Part of a small language model's weights: 13 layers, 4421 steps.
Each number is 128 + 24 x the weight over its row's rms, rounded and kept within 0 to 255. Layers, rows and columns count from 0. Numbers have three digits each. The size before them is the row's rms in percent of the matrix's.

# layer 3 MLP up, 1792x448, rms 0.1, rows 1315-1377, columns 336-447
095:109152113141166156144084121109152165111100125116119119135135112139129116114128155136127137168134138087128141083139115162121111115142051139114143153094149126123101168163092139131096137115096155142148110134113148108123158129109134176114155147059113140116133175141180127142105128123169118133110138163126160113099123083085140129146113159111
094:100107122112155112085120120096094129150111106140131114129108134163155076120096116124153106152152118083111156135114146166156115161168069131074115122145114115121144109105103073142160138112145080114128109152118141076204147146133121121143131104119145146124110111141128127122123131123148095133165084112149125172124130106139168138148105106141
099:128115119086130152131106142108127098132149118105138127132127126157172116107101121122127128123138076170116125146140149137160131119064119108141123149150112125102160140157145129089101145133132117094115087099132150120118118118163130129115111144146122146123107106136160154115125154133114156124159119196157131119126086137087126098138104163162
097:146129119111122134092144124166129142136151139096113125107101125143139123089147123086133150109124141095135156153112119149189122153089126125142133126118160094131082171158132120088116102137131124146143119120164135138120122130124132140140163117089106184113100104151113107168135118164125146088116131169100146129140128080091107104157093148088
090:119090144132157117092088108133121140113149146145156117120145069115091158120123119124114160125111095124091112140101145145150157114093132103101121157139128152210160153136143177139161127119122114089143098168082144138111099125108124164153133128156157095107181166098106145101116135150136048115145121139172110137107106139118112112106118156156
090:087099122130084153142170132163140116133139154149142149123086123132143121134098142103164088131110133138107153180113154115156151112137092148106127133178146104079145112115128114160133099142147133130126092116147120143111180135131167134143141131097147112125129130139155144123160118115127140126140148128103149167154166096136110087114080134150
095:193128123144103137114075142166158106131133155139137136168126131139082133117123114152134125124108106189137156112132156135123106124132121114106102134092135163132153137106121151123094121112121148114174112117148104153086143111158144152143162129160096117130147116136148113136134088133151098110166129125126123069055145113082113127167152147124
102:121165108134126156125118114128139107136122110116100143091148141095128137118133083123113130112128148056135104086133106151150123114109121111111156139179177133145135101132157096079179130148145139115123103120119141103150131142120097109162117153145170108126158057105143121114126151142137124165118067135098154139147146111076107107109099088160
096:122143096117132159116171119107107133123129136124098122109110127130142121103102121177152100155143170090132090125138100097175115130158164120129135172151143088156136097096119102089131130156103138148148128106200119098118165113121129132114099122104108155182116118147112157185106147133112116147120149150115085138141104089145117125122123092095
110:135142118111107155140122129141159134176140117205109091121131094168106118129157099092132114147184118132114077155093157140099132098115121119148138098148124152147144113115153089115085125107166129140143147139099097144126107096106109172125123114055129150103148101142133158148115161121145126158102131133159114129101126124122088120145121141100
097:125119116120134164143124106162123127140105175168123161092079133185126135114100172096148107124150115155115158104125162079134135076089138079120136110130181117157158156122181115138120158126103099086094133131174115132121129082163096127112141096133116150099130099109172133151130158076108152101106113159148137106176117123097132151124142153143
112:142127115105088146120157183142132162100137146151100135132119090128117148174105111091116175112129093132120124150098116104133097102170107108107120145115171122126150141119089179147146169115116136083175095131117147114100140162135124120123108103135178124129164112140130146156083100104128132146132088105131171112119172116092137162147120142148
106:139133085116085146128142120098108111148114140118113106148098099135137104155141124138115108136195160132126122126099124155144174120126073109111098165125149126170121119101122131141152140127139159149149099195157095153109151133131083112140089132112144104158144159146095142173156129123149101111133130124129176117120146102142124140177145127145
092:119133110090161129115080122115105106169159139168115089157121165122092114102084140157120134150138143145125073145138144109146132153069135120069144142100084108121146096092113161097161144118082133127108141140141116129148168094139150150137140153129119148157121111135138124143113111144106123149130118156087149148093095136171113084092097154118
097:127123147165093149133130106115089132136125140147138133124117160116173142103116083166146109139129094125129131129108134134136152104144122121136090123142058164135171146135131165158136140094165114149106085122146087118109083168131111164140181138099134095141158108123178155141158131187093127145139113113176137089122128118145128127117120105159
104:150119157169108125175154116120107132133133110098100139130176107122130106136094151143130138157082149151141120123143146142159133142151128159116096131159118095148090143128129168140122134137100137149164136149102147076127103118107086133087099190138130138135118095155168151143146102146101110177117094154113111147107129173123144169160134164115
100:105122159149144135132144131137149125120097198115090166143104133111179111143149133148122122113098098142124132135153159155139169140093076092118115107100112117154091102140121119127156126129125147136113122129117170144085121113092131147116125146128127156089127128087114130120143118151136105115137122125118114138099126138124142155121151089107
098:100130139119126131106113128097167159144091092133145084160145094111146104120138143143116088126154159108108115122160163144134158126074120147125076095141114083083123135111126133132133105121119152108137128095120126140121123137138097110160114136106203124118096117145094130108146158155133151137153126096083129133088084099121163119139173117143
089:143140142182116136151133139146114142155135157127130174095101132133161107150112124154135137097136123133113125141160154147095122112103153095134095169142117135114106114091140143120137131105131178182123122085127153142128106099111154114110164130128095140136110100174140164159139134142111129117136140108120129098089072150167172131143099121154
104:181126142113140122133168123106116100129083150146098150136143110151092137143172118159110100158127122150105131133125090089090115101100160130125179155124125126159074122104109109124089114116139129110143162120139147096107137128113159127126152118076150100126138154135148144111134129161101160146134173091133154152112122149183109108115127105112
104:112127162103165140106104144110165114114097164122106120147116110121159131122121117090089146131128139154128146142129126146139137059101162142102136112120095151113095160113085142091130115088133174103137118129178113164113112104160156093155124083115149180134095159181136103146142128121122115098105105116163159161106103123120117100175133101121
095:117132109170111166168114091163169130167142122142134103111143098187120140102108163088110206166091098125154106136117118136109114133114120139160160103114100154134145141129134112153111122119118102108150096103122144140101112113107170106117130192093090101085144134121141124123106098130088141157133132132124124130118128101094112098070150109127
090:179139115160110158130141111118130119125091142120135117172147166092182120096152121074119140139134097155144154136172105173067105110099147069122067140135096111111135163101104117152105113159093095155151158123153141138126124153108099123125119121100137138141109125137146135157098121110179127162101125119159119144117150123152156112144138147152
106:127133119133107126130157148116118155133130099078097122125086118152146087086127155159161126130129123097104161083142117116150154135064121139128127098141143096142139144141156135126149111133139106128108108157108137100118169152142105090159120121157129133081116158178123111169106085085134124150129107114167169118156101149138161118136164152088
106:112137109132116127159127155131141156128132138141129156121121133148122153114091163112191109126141116089106129119188131108107099108132068136135115128139108122062104117100100095138097109172104121141161131159138121080159131086152117146106108151110175152104157086113093126120109128141104141126145124135093153146159113140098153118116154168117
103:157093145074121145139105132095132123141108105101118142118105134083136126149149104114131121130158157130143163159158138102112145130073149108129126131105141153171132153089136106112131146162088138107111148170166147120119096109129103102122115133111170118095154152152143132134089157137125162135153119103140119128146154168104140152152114140136
096:168110186097122116180095111126152152130094095131106108159115108111128154136105152124142133126140129110179122102121132125139166124135167147161113133132135113120130127112162101111118125106146108125153133113143181141143105170146137135138195091104131158138104152096127125131126177137156111096155155105129102094106127119079126144133107152158
101:110139113134101177164139132161130130131132158142135123135123105106163130085092155151147136117109149120124154103168102148122136149177101143145159145107103126083099131134143144146165117136160142092149155122121135123157145084117145100120111071123108146120165132137135093144103115108195071103147112158128147131157091146133090126146096123122
100:144108085136139135150114122112125147148121143128128112136102074115095123154081124136117127064064133124134141122204156136138098122126148142094093123110088130134150166157136107135150130147102152111126127133123136150141166134125127140129143108120119109111140126079092125135105100111115154162150107155112117118127133170138108140132166097151
096:128137145135120164137110191146137124109147188167116116120092102171149115146123128108177152123115136160120104104136108123140105134144113105134154124112144121131103123121146137131111136150111118108120104165150118164125112134142155171179165094155133149165109138154112131113148166112114142103115174115135139118146121092113090145111133154158
097:126158146111133142140107161160137092111154138095111100139153135121117128125140118075094120119125139150098112106168128106159148133180136127126135155177147120109093125143156116115126128112074081111133081084123139181104174102116109129121146141114155094143107111157130150165092129167148138106166108108108091128144135091128140145151100121145
105:128136118111117157087154148146114157137136141122086135148103101169093116140154161117135124148109101142063145120162097103122139156095142152117161140144099112168128148080185127148149133138133117109119137125149165157125090163122187123150145101120090134089069103155113122132152131119099114105099124101120174139138096101174117166205157127124
098:138129168145117074099100113144140111124145127087130118097128107129115098135156097090118148125179120109111149159150126158136168098087117164112177127086110082117173100126151096102125175132119152158110136127110136094126185123133140135104110110147119083079152121128123096152152146127161114168160095108104169100142208142139157130165143100142
095:139173152154113157160167117118130147141123160104130151134115169100127127133145138111121154145105113125147105133158177117120141131094128148126130082132137093120085146104123137127136140135184145142154068109145135129156135082116103102117128120090092148154182132089123137147102116147117169139150121115114095114121145132130120121172141105060
091:113121111145090120142096146133115147167119134074151152109124107146114116133099160150084134121130099154130109167118141121131134159147128154131127125131139130146113134127128200172153129110131095124084137116157101129129158078114150095120120121090165121132112126100128100144158107149162098131120178182123104106118141138150123132109162110114
107:126130131122140096146115085147107164145154151121064112115122171144122183103126137154105132128113146114124140095125134147120117111094118144176174116118132122100141145136145138136167124149107135128130098114094144097167146159153150099103086172095146125097104119164171139173149121139119139063087149164106102141155129116086114116134081130146
095:127146092118147112151091124116155121126138133128119154115157133126087140129095090126090120104109102108137131153150121104134110144162145154159117122101117111116108139119162084102144127129113087117139149120154118148153123125093112167173146123132152091178129155064117151150105141169142167107160099150175116111117106129151134138171115139132
095:140194168114133149122075123130126121109120153142075105127104125136164123158115150169087127134082091163130118140152110117145102139133106110161140149147105116155147108124156119095117122105114081139109129136123152132163135146142162097125138150123087135124144119149168126156154139122097125115155144104118145134121092130147120129128140147115
098:120132102142116129095130105136133092123140118126113120073056115097101112105136140127141144109124123120159107147133124132164122121110146107147111148158148130117131138089133104066182124128089155136131183115143130132091154171113128073140144097169168108100166081137157145097105119137119151168142129129117153117104181086128143110163112149129
108:113148131161120144175107122088141125163126146155096095137089141148119100166143131107126105116177124123139132121115150111120116154164121135167138109126118131125098173089140153084151176135121122167119074150107103174146127143119104116096051120115143162146160099130124117121146154088128092099093148101091147098118115110156099114151108093126
111:122102121095140164108147096136143125085109160123143161121114147122213144116127102103150080082155145109145127113145104163123087116103139100136115103149113079149115113113112128078073182120128123108149086152148109138156097110139145115134101135096137088183120154144120099111130163136105121118121149126143146124111158086120131168113108163156
101:152156153122123134123157108098124134108155118139115119144134084096178137153133167167105140129107081114111144113059129089080156098101094153103093140120144095135137167095119152141141125068129094154095155130105099132140120088141123092108106127121149123114115155134123155127136086099128095137114127113106156120129167145111157161151117105122
149:126095110131166103148136122112130174119150156190116149126125115094062151115151098140134130125091136122122099113150151073158141140155146123133103169092153155102141147096130148144169131123105076128119112166128092133143116144134126113104143126134130101153114120120109119109139166145118107158129122110151118084132119125143131130123102102122
093:121118129084092155156102152170103102130122077142070137147080095127175080135177146110090119142104094124154161076126125120117080117132116131129097144152141139127167099151156113155096129113132125150145130114135133159085111099126129132152110159147108116146147133067140133097110149119072154154109083165128159168112164103169170123149107124130
097:142173123113114143127123143157126117134102119107136089146114108136124114123098134110111123105117186130143116142146132151127103119146084113088125127135135097126121131124150078086159129101138122089146168151090106104128132132107174117132127149114095147086094108125121201092105144137112132135134131115161115121152140134137115154118152118072
105:179145128125114098111164178135113129128124135083144120137097127143129138115138098122135111146149131123120124143121149106126078088101080108120117196161087127171156163126135131118118091053097156124155094107111159123157137092139115161130147102121161091122170143092109126108113141080146129132122142157149109098111128110116108074133125133098
103:095108137180115092145118091147118107165137134097112131098120130192129080119105120136146161096109093118158091128094107151157091187134091116137173119114152133110111150090113159126125116148091091149122123106100121122068113131105103119111140093126141113110112135151146108111164129145096106084131146131166125148098147085087103117143120108147
077:116103129097128164144120149141130106144147150150156138132148146135156118120096110085134093187128097127128118130127139120104096117133119123092116143135094114171109124128129095122127132130107155148136119153092133177115081155111149121138102146132092161116085115145171159156143126109156154154123131152160153087131153111130134153151130085109
100:121111127115098086123151142167130108166097130099099131146133108118110127144199145103152175142107128111109119135126108138094149150113126094140144101104139100163085114148147107153111155096134116142103135073113140101120094137137125144151116088083150163120126123138147154121078145116153114134108104107124116124120126097141081132113106103145
103:122113116104142120153115150128138111133149176157126135079169145097160158157127177132117169112142140128157147097152108141115140163109111086170116149117136158097110139059150152151150181093135105144075100162085122177127126125080102136100093132129107112172109146132107116128141110128104097139151173141132121151162133112118087188192152108128
098:118127125136137151163081133109104150113155152096149113158120117157136081120140130134128128157126108168120143098143126157097140131142120154133127130132125119150160149149138140146174138110130093127118153142117126174114154123094090092119116125118108130141142116117093136132151086150134147130176108136131146132090158118138121115138114110111
106:086145136133124108146131125085164105143095156085128113164092133114142140144147143129119142155118070116087110122121108154139122148139142113066113120084132164122066102146079105139156135145118105096141128161147058159157154155140110114132133121175103109112069148112126162093127146087115154112102121148091142146119106113153134168128085111141
103:105132110115186134118107116145136155122115124081125114128094136122122128087132123130187130143148134150112158132175124089143117153142143171126135118133106093132092155140121090141139114103151092102188152109122144117188134133137109133167158110087125176089105137110139140104121116148086114127085130109097088127164148122104166136159116128162
107:077134086124093123100110126115154108140146133157143107112104114104125150120135156158130138119096123106115156139171163143121169114125123152161130128125106123100138169147132097147132146146102106116131103059139146102088102118132135144111148144135136103080126134094136145127147150124156121104115138177101135073133103035165068121143130063143
100:135122131086134075119116129112123169157104156108117129135135152179133091137120123178161144143142121128097154120130078072135117095097183135100082130137124123144125154134152128097123174136095150093122104135139110191127078099109172087185144161098126137145141169121133115132114138138101126143135168164108166119160175143098117103131157130116
093:145143098163104132178130153093127132166125135142097128138152110116152151090152093152156103093104135113129117092134138133105120130138107129128122095146138129138121144144158165105169122134095093145134108111134140096120116139113097153195095138096121125153123127143071158091123116132104146130161144099157154152179116127109145125169154137135
096:134112128113136172138067124136144114154151160123117138140067151114100156113125144127083103130145130169139143143122109184146130153103131101113170106132169144104158154161132108132125128160053134123106117147130138129095116132123153090110134177106172166124148133149177113134110155135155111090126131127136142121125078108112143108107103118109
095:123136085115101129108125142135127119157134156165115126144141131139089102155119129143126127156134112113126150137123137123089142127145143132125078123141118120108119140152137120124139112119140126132107132153101138185170121127166153111141081123147096159169156154121137116072121134112094123129168121124124109105089114169145107161103079104152
093:073111102107142134168159129109141167082138142101107113145132147112178118110125112173186070121148105109119100127131108124101145072131092125123083124087151120116099152125130141153129107152172111165096115149129115168128148128143130097111114187140116122122145155130136118164175092129116138115159119113157147117152137077103142122182115101114
083:134113140083102132137123106121133155142109121108135126129125148159130110139140082107135102128160103110056147105136146134102103142119119138112153121141122087126128129131085101112097117144104111099105142098136118162090136163188123144134118191158132143105138103129126148113140119137118138129113133104115099141141144100122133106105109195149
092:136153147136158108114143123123107137129099160114151123107186094133148138118123127131097153132139105109118103098101138119138082141115094164135088133098171127127177134111126158097156134134117119159149118110099147168074075107127126153115118126146179141153144146107103155153147119096117132164140180122120099119111099159087122155140106143168
092:111101130142144107187110069121109154127116107151108140116165118143136120115141147094109094108115124190124097124097132100126105126126130140116098113119146076137097146125150130131150131073133078103102124106097144140149115150134111116146111123126145145116089155098146129157139156124147120131130102157117109131100096132163152125112140120091
101:100148167139089096085129161082148114178110150092129124126138120131127099158157138128124103118138099141082114118097116138142134143114129102158138125122111112135123134131120117129143167112134115170152133083164131077111119127094116141143100155140135150137111107142165117164096105154119121084111098098134123121113105147142099179150151082087
# layer 3 MLP down (transposed), 1792x448, rms 0.0968, rows 1315-1376, columns 336-447
101:116166113169168079132114131090122109125141129152103126100122128136125193133148149145065134169133117140145134108159110131147132082096099100118153165158137109077147092115128121118115112164108180128151101180092124136141106099118128154136096115133139129150127141092083155126130125174150128123130134105123196089116103167106122107082108120173
097:112144096152125145165160128143108082150119151112164092108083163152144138138138135117083126109127130174127119137109119144140126122149118135161140129136107104104134148143102157153160120122152129103115117118163150171172135140153151131158129121096125122124160109128108089139153192157142130151134150099150104149123157168119159139120147124097
096:094135116074134114119154142132131078151150110095068144108139165111080128132120108141098087150136112124126159125123106132139084093079143079137115149147145117139157124108117118182154075112120076098116165138123128110117115157099116126107147176154121136121143082154164105124129119125109154108123137146116108119118101127095103174134114126117
098:129136127136117078138144111110124111143133135120082119144102109109091106138097107138155130117094127135113140144094123132138079140074067164135166101103101112112100155173150114131154126141126126143123133099109139149165078126105165127113152144114143153139093138124145103088125132144112091147105118132095142064132145113161147162127157154096
091:143106133106128120127135085105103141148118121159091133105127143157101128104115071163114104119102096173130124156177161155129088143136166152149122098128111157113138124146125158106182123162101170141146100094173135154153113131135146113123173194123137108124087130153128120109142120106131104133095154124114155155174138117132149129157121145150
095:125158124142121140147149156110103132127111172142147173150115125090113080142127137133127109172149115119137123128083170138128168147130114132143148090114139154159175142084178150094189121141169150129106154134154066159133131124110122139139120132124137160101107157109141152140133113096140118147155101128104172141139141115140152129116083120127
095:130138154141150120119120132121142163141102105148133099115110133167147124143119121139102106115123118126076131143144160132114126120126113089145158097146115094119089137152138106164128144146085135145145143108120145098084185163130124116104125119141130098084127145157154134155114166165094092144129171144120122121114164130192126104114116161168
102:141137122131119097129137139139116091111154125127126124126148120104172131130148077091138104127138160086175115164082129135093121123141128138069093128100193118150103131148177120075139115147091139134128101110125143097122102135099120120159149144092144099086116082118123117135170123145137068141102129126110161160149141143110119112117147146119
099:098131150112134131151122120099115123132116097113124139169139091083149121140116110138091149150124143106145157156136152152154125153135143135152163166114131134158144123140153150119086154116141155131117143091125179117122147127132145152098153148130109128161141152126133099114181108071147157124138159115116128142135135146157132146110110146125
107:114153161107133184178126121141108136160174125175135084118166109142131159151123103105130116169170107128155113094129163106131148153114120116055112107146146160116108156134147086118100094126158126129148145136154129109112111123123127141127133142118105150105133161119121108077117135097140085169123101126135096120162126125140127139144128101130
099:190134148139123130087089131142155088130148127125126178138120137140150145108168156129099112158096127125171169122103127101167098133142132090167130110155111114153128099131177088129087139099129129106102140155156126146151135068123156121134130104122101141095098117116139114109083148128097151123137074131115141135123076137099151080129164145125
103:095124122095141127154132126097199182110130119104078142131112114129116154203182134106152138188118090145119139147143085104143079119142128123085143150123131153113120132115113131175122123111156130076115144192116127166143127126125130091124168130121130134110153129155087139124122116130119097137148115115090150146111109139108137154117135126148
106:113112124096145113118095109131129093059136137127116076103126127112099121159136102111159138189164168140104180104116091201132161138151090118117132118100126110142144130106162072137116100164128172165124108168149111158122184139135082090144126147164088098172130156125120103130159119125124149086095160128123150112085175153114124109148097168138
101:142119145125140115137159115117102132137130113129155139142113100146097108103158150127123122139133142110133090116160138083160126143101115108155165118123117123125128119164143145151157171151112148144142122111195140154119150142175207095115169109137101116132152102122141115129140141159102091109103175122132155105128170169115154148114118154130
097:137174113170155119126136126104134151140154125097103138127164145118183128132102132143095139159112152087157146135123139128098114104122192152127112140162132142150127093151148114114078128136147094105152139130104163124116096125070088159131155123107112145125135127111151145175153201131126175138129105126132104107174132137115128105117152145121
111:146148102158128156144141081122089160177143102126150154161117108142119120203117137156152145145116119113099108122132116116141119140132118121111156092159153084115117140152137120126110153132119143113155076135159137098138141088157151156136114089146156107161070128118106127124121125112142127152170121182162088100162124123131141145132148160165
102:164055144152126114135151132118109094120160138113079111103208138141116130132117105154070133138108147142126121085111103119133071130137139130146169107123137085117120121178159119166141192119122145113096101095109134151107098124152125147118164169150119141091136134120111130136111058175150125120137074157158116137103090126108112135143168097068
100:109134123148130130126120110131133143078143103141108084122183087136128103156139135134152109151125132131124169132154137059146162119144132156176129111145073155121162185111118115124148110108120108119140128132132142145126117110099098149166156119118132157105158146161102153104116164132148148163085182117116120121106103103136158126146147075141
090:103113147147122095139125130131165134126167143155110176163130106123086098120097125144150125128148113137137156101080122152096111114138156122164101131125132145170088105108172137123126101114100136130128111074104142109140134096054134174114161153135117112141178106165191111110129144118141153137119125135078131127131127133164117129167090116153
104:155140123120116140156114135120146113146107170156137120161161124124134144169126100090135129128131109139102129165114126092124127182153129117134114116083132114127159141131145150091140133118136149168089097118115104132136130116129113122120159161104120129102159110086149144145157113114155107132114108118132121144137147098144102105172161158131
112:166137114108128127159119101139131141124139123177130133145134108136125144161174113099126130170164176077148105105186083140141176101124132108130119080121142150121128095113141168131147117166106159177077122165108148137134130135186135154129123128144094092127119138152134133161148124143132142129140134126113115110113177096109133138131129106137
100:120179088138122105154099127146137129141123179106160119135167146087097157127117145120125114150156106114115144155155121140147152162163108155142115122165138094147113086189134122137153146164107136101126151150115127141147122135150117073139122129093140109123131121135113134130127094134120165139177111120101106129100133123151150122152137134087
094:105107115127137102151106138119101105163135095110130173137138111119088106132116105170142156142118104122130109114147097111086125175092149090135131146101105128171163143128148108128157120084123157129139125092160115140122148191148138187137111095123127133144156162141151127109113104070130145171127135072158100144105145131140113127106100164105
100:126115109106121114100143124159123152146137140099141137076120141150090128126100147151145133133121097136130134133112091070135139154099125139118161112120130082174097141129101159120150121169165098121157151114127156119114116165148148163103159125145125137072146124138154082112124093118105123142131140142104147149127091169137126090148185096136
103:103151096128130184173140096127142128110150156100105158100114105157135131135160121104126126113200120115138148145129111148110167130122109101154109129147150145120167124134086113116137111122150123101119095146129098115169145130148144126126117135114135125135162107122142111114175137137157121163139108153117117155137161124111123125147098167148
104:142179162152135103152150089155117126099143119095137155125120128128133110139119113152100107174186085157116114121122172114158174159107147089137106100151109169121109157100118105097107112129144083109129123120144116135142142168108086141156126089121137142130127131150140090141107161136083106085126129092156123094195150164108071126112138119113
101:107131147126120140131134138118138143165074111153104132125089106106119148088100143126123137121135081137132095114167147121143070123143114127128159125115138173092120143130111068070138122156130117139127111126121112138107147141124150106135143126109186122154169111102132101116129160128139124140157099144130098115158135189123139143084109089134
100:131156100123099118174131112114150101103135177134110105145115095137093134129121101138088137135097167166100141125115122109130171141171158170138129124097136122102105107100143147121129097160135166127125160136157107076129090103132122156075125152134138127129124119139094113094130128097190164104154180163091156112124089134119119164106111124131
096:126109122143144119136140158107129109112142130140112132128144063195172185076130141110082115151063140148171111095123146094167091121098137133119113174135128105149124123094149074143110145162105121131124141139151142145147116149103103137149114109093111138171137108130110125155089126160167130130154162128128122114107148126087145132132148130133
099:096132134140118159118162104106117118097125067159101129144168090115130145118110133141123076172102150158105117126132150121144165157154140132114138093169146140136111122107128142133087140061140101127135100123097149122120114130065118110114132144128165139114131108090101059115130153131127105139074126113137133123172129150077145073126070075136
102:104075112154104120138094123141112086134114141117104114132137111146082120082137159095087164135117158110121107143136110171145127119136131177118119149120111113104099119113144116159135115100189116116112139150069120153131153096167103121140156123082144122119135113121149146128075106075111115123123084067132167150086130127088123129117142089128
106:111163093112142106099078077164114128134129138144079105086122135100077155135145108102163107126137101127086148140123121147104116131130148152098128116165113145161163147157135115150125101126137105151091122160174137133113188142133168145137099108114126103150096147152115122140154129124127121158093120144081130130163066149129127110134174126167
094:115151132157098130152147103083127073115141092117150119138095144122112091105122106139129133120116105111081089145073106161114111133124118164130137142076152133125134134120131119086152117156105130118096159160133121142151146136123093111172122124164150076151131131099116106134091144129137135084111126122159140121120129122134108129119140100120
098:098132108140130109141114119108131131126094167089125176114144118122081136110146154132128180184079117147146069141171121133141167115107143136133123102128125129146132174126146145114162159164147130109165090149136144118157131130126076169114167157126108125136128161150142157145118118148106112124145156110141107124118150133082135121160156141135
095:112088136113116103124172160126121123135127078138139111156075125105125100106163102158130164133106148165177147166161141049159143141138145104140102089139132151108130138122106114121115100091103156112121117136156101133143155131139169091121116150152161104134145089100156138145168133122100109121129153139151122142136153192132151080120131128100
115:110112110183103136148157117154127096139077170104155164129151155118146128166133106123108129165157091093069143123146132110159146156147103132125122122116112149136150147108148120168126136120130121138143153125096125123117128158107110088127124175104139124159144157136142143169075050147108169148096160125156145140094072140136075130091133124117
101:100126133107141142109058116114152120099161139151147133139102104120119119076137124105153136110161125152122113138157169120170142120105153151172104135126093127116089099161139108105089128102173123114129108133111147119178093144144117115103142118139141115138100100172097085150126158176144151131135074111120141114109060136129115130099127135127
099:156097123139117109145104082090151086143106114148124116094128099165101127146104110113133130199114153113096074126117149116087105117102182095129161110121136116135160142174146126154147147117115163137110156098114115140112152108113145103140156098118120142130144125084100104157117149151116119143141176116139130162131113164158151121127140152135
100:112152093150127122142114121142134115143096129113140172101122114143174112154134127095068107120155148126176137127145121139133122151089121151155119141145112179108075187092098138128123106172101123096123142152069110120115097111112128110166095110154145099108094130092147176125157129126148104110105138084129104155149130105155118138163139166107
103:137121133159135106129105144126129122123129120134150102137132176119137120166119092095118094125157144099161151191126120140129127123160105180105128127092143112131125170128125137122071144127148120148136097123090139136118137153107141132103150111127177145114129093097126127151086145128140127140073136121083133126143171135168122130116123156124
103:119113099088119151178109113152107124152092086156172064119118113136172136171158095146112077117113142170139108093157123121166122096114067129131140139101137122182121087153113137117152114127121114138176125126096139142167089124135119133094156126073177096172090150139142126155153142122116118139096142147088129143111114137143106115155121161089
101:136196126125108122134118120110102124098125131128102109139105076137107146127136136155152119132124120103105132116061143132128119100129142106139145119133146116131132157108130129124124115137146102122145071129134094173155128135135119116112131146171113124139139097132128091149117167151160168116084121132073140117147184118182142120161143070130
113:148157168151095133116083124113132106122118153120147134127115115119128164077139085123104138119110131106175145144133141112124136101110182079145107138142199096129139109120116140136106129134125113141130145133127151093131139109123137136130151128116102160127109120106126127135128142119120121124146099155134113134098103155155100136163146137102
097:114134100135105114136130136160126087136080140127143121149106132128126184125143095133141166113086135129134118152109069126063121111166131076116082118129140130118127144153120077149129113099142089115124124131113100123133118166160140136162093164127122116105127099132103115131131128115128119120121094089173159120131153097134146142113145140115
100:139088147126166115140119086171150112105147113138125099096148106129113158140096112140118113117182158116123102135132103143104139135103106099113118106131075171153145114114159112135144121087121160121142160090123124116130141110127173178179108158108126108135097092128113187128139141125148129119110090139154142098120115127124097142129139139118
101:126119115096128131091118108155119124178144146111109145093164111115128131136116127106081101117114126097118090109123076113160105086129093099147133111123099129076131103105120113124185070152106131142055158064161136141076118111142102119144119113182094143092172098120100115111103207119157125116117128087157109067107113128120147106116116122089
105:111134137134077132132131120101086131141120100095129119135147105112128134152146144124150150094134128145117094148135138135160147133127143140111140135077135162129127089115132118108128145097117114116119194125146129161138188136121122145111135068127163124160099154130136120115138083108133104101151158127113124097147189103145090084123148135152
089:194151187118099072123135162142127092171105135145137149106120138155136145122110139094112142115110167094133145109133082137072137133145108100144085118157096105102151129126155170085120158127120100151094142136147138157120108109109123144159114118122124156097156097105100144158135080135118148147120112125184124140120085123165086113122149090148
098:131065121153132152144118143114114111134085131143161140118118145128129120105104160106102160116142125093126155154108128122152115136136109142132145119119145158137112126133119146104135135117127112124119119147141120092128096125141106118178170151170160143139120116109096150124093144121142095136104119087131122103148086107177099132146083107137
098:105105127120135093129105166168104136108151128085150088107138098087128121158122137133142107132154094155116102079185125168129126130112138118107108132082143164103121149123156121169128121102111118084068120193097116057123150112091071138150125114088091124085062131141124147164139105132166092114123147160132130149121180146153135158154141088128
096:067150148122126113157160101149085132104109091121098083118146145115080100136110110163068088153161140086124095119110129143098096125128119114126154117112131122121145127167162193094060169139117154158113119144085141123150113135146097128119104150115122113079115135074123121139084137149090113107090139109125102152093102150120073127109153165107
106:113155137100121111101095145062164144128142131096094109128142118109127147157124162082107132139149097137103104096132124085096098100073124119101100083136129166133096148168096143114112138105127122136131087102157096107158122146141138103144116141173162111104131118126149123122089163064095093082136096161141109163144122119099132123137107129108
098:100117124154101137106183156126116121116105131090127097134172118082095114126173077151111136155178125154143123150122126146104120154160122127120128140171106144124108149112092107172104152100147087115158099137049122165112114149135086085137100139130138125112151132133145166101128102132105146173112170155156110143127124096135129167125161101160
101:125132149115120136116096125114139095134155134097183111120079134093128105092115134146131144152161127146134151102112141155125154115114147083150177186102081118110124132125147104143131140083124122115119130153112131142181154131167085136147141143147166113148099093157138094127167136140154151131134141121164101178101127100131153119110150121124
102:113153113139124137080103150140049105108118089163099113134133150102171120103139131129081143135144074155111143123144109126123092160157103113096076169136129115133140092112067140131127091098145110115123110116127130117114094119101111120113140141101131103139106128108144128093120125124136164114129150131134132155118116130102146115118135152118
100:092136157091132103090141123122092137111102172100145112115149132154093119112150103105137155114128128128119132097116090123156141090135134131119106116136153111085115114095119162101125138141072136132106108095081084110093160085145096152142117140122158084131129139137138095135119107088118126171103123137117126128130087145127159136137158159147
097:157155129148127127123078135078118104099184172186117128152098099111102134101120110168100096147135110136119122138100052122137112085135113116151118111065119103068148111163087129117068158106131174123160141123110142166114127117131110090129067139146139117119131154130095097130177122142135102144114186137152121128118089144111127114102109143121
099:129104126132134166107150124131140161116114133153142136151145129113097106112145114120127146140117126133125134149142092140135126178137114142115131151106142150123113142144102144112177148129118146118138133132116099064126138112133076179169097144149118110150094106123106130128109102099166143115128135090092134137132143099129102137154097142096
096:123169138099108195146178142120073126093135172096130124102132124158125130128112122097089086140143094128112130135161107130108133192114145119105149129117128146142102141132150122123089121092140169139121133103153135104135132139115110092094130097163148146155154120140116135172111139116107120092094135155138139107099164146111119109109131076143
099:092114124107149112118123133139068115130128157142093155108145086155159132132155150131104155119119172161128148139093152136156129132147103140087108145153120143124130072140145167103132180169104156133132113152068142130155137136143129168157095107094126122162155134122162109166178154123119099097148132110103160115127125115168090111184074137151
099:135126119114128123123141081115112125155131135155109133158151122107127143125121144110122134140127126068135139067124126152101108117115145151118154139143112171145096146136103113159123150120147147142130137090088162115114118146182095141148148102184113169134111154127092078145147114130079127157122127150094156088123134166112129129114109086184
095:127090113172119130141119101167123106146143148141152124110129116130097118114114151109118150133112127142133151110097160110174150143098112114126117144126132152156131126171129141150128125148151104082108153143158147116150140130088114126124138127157175110161127063144132108110081167111132143167130093156121146151125205155133122100087165097154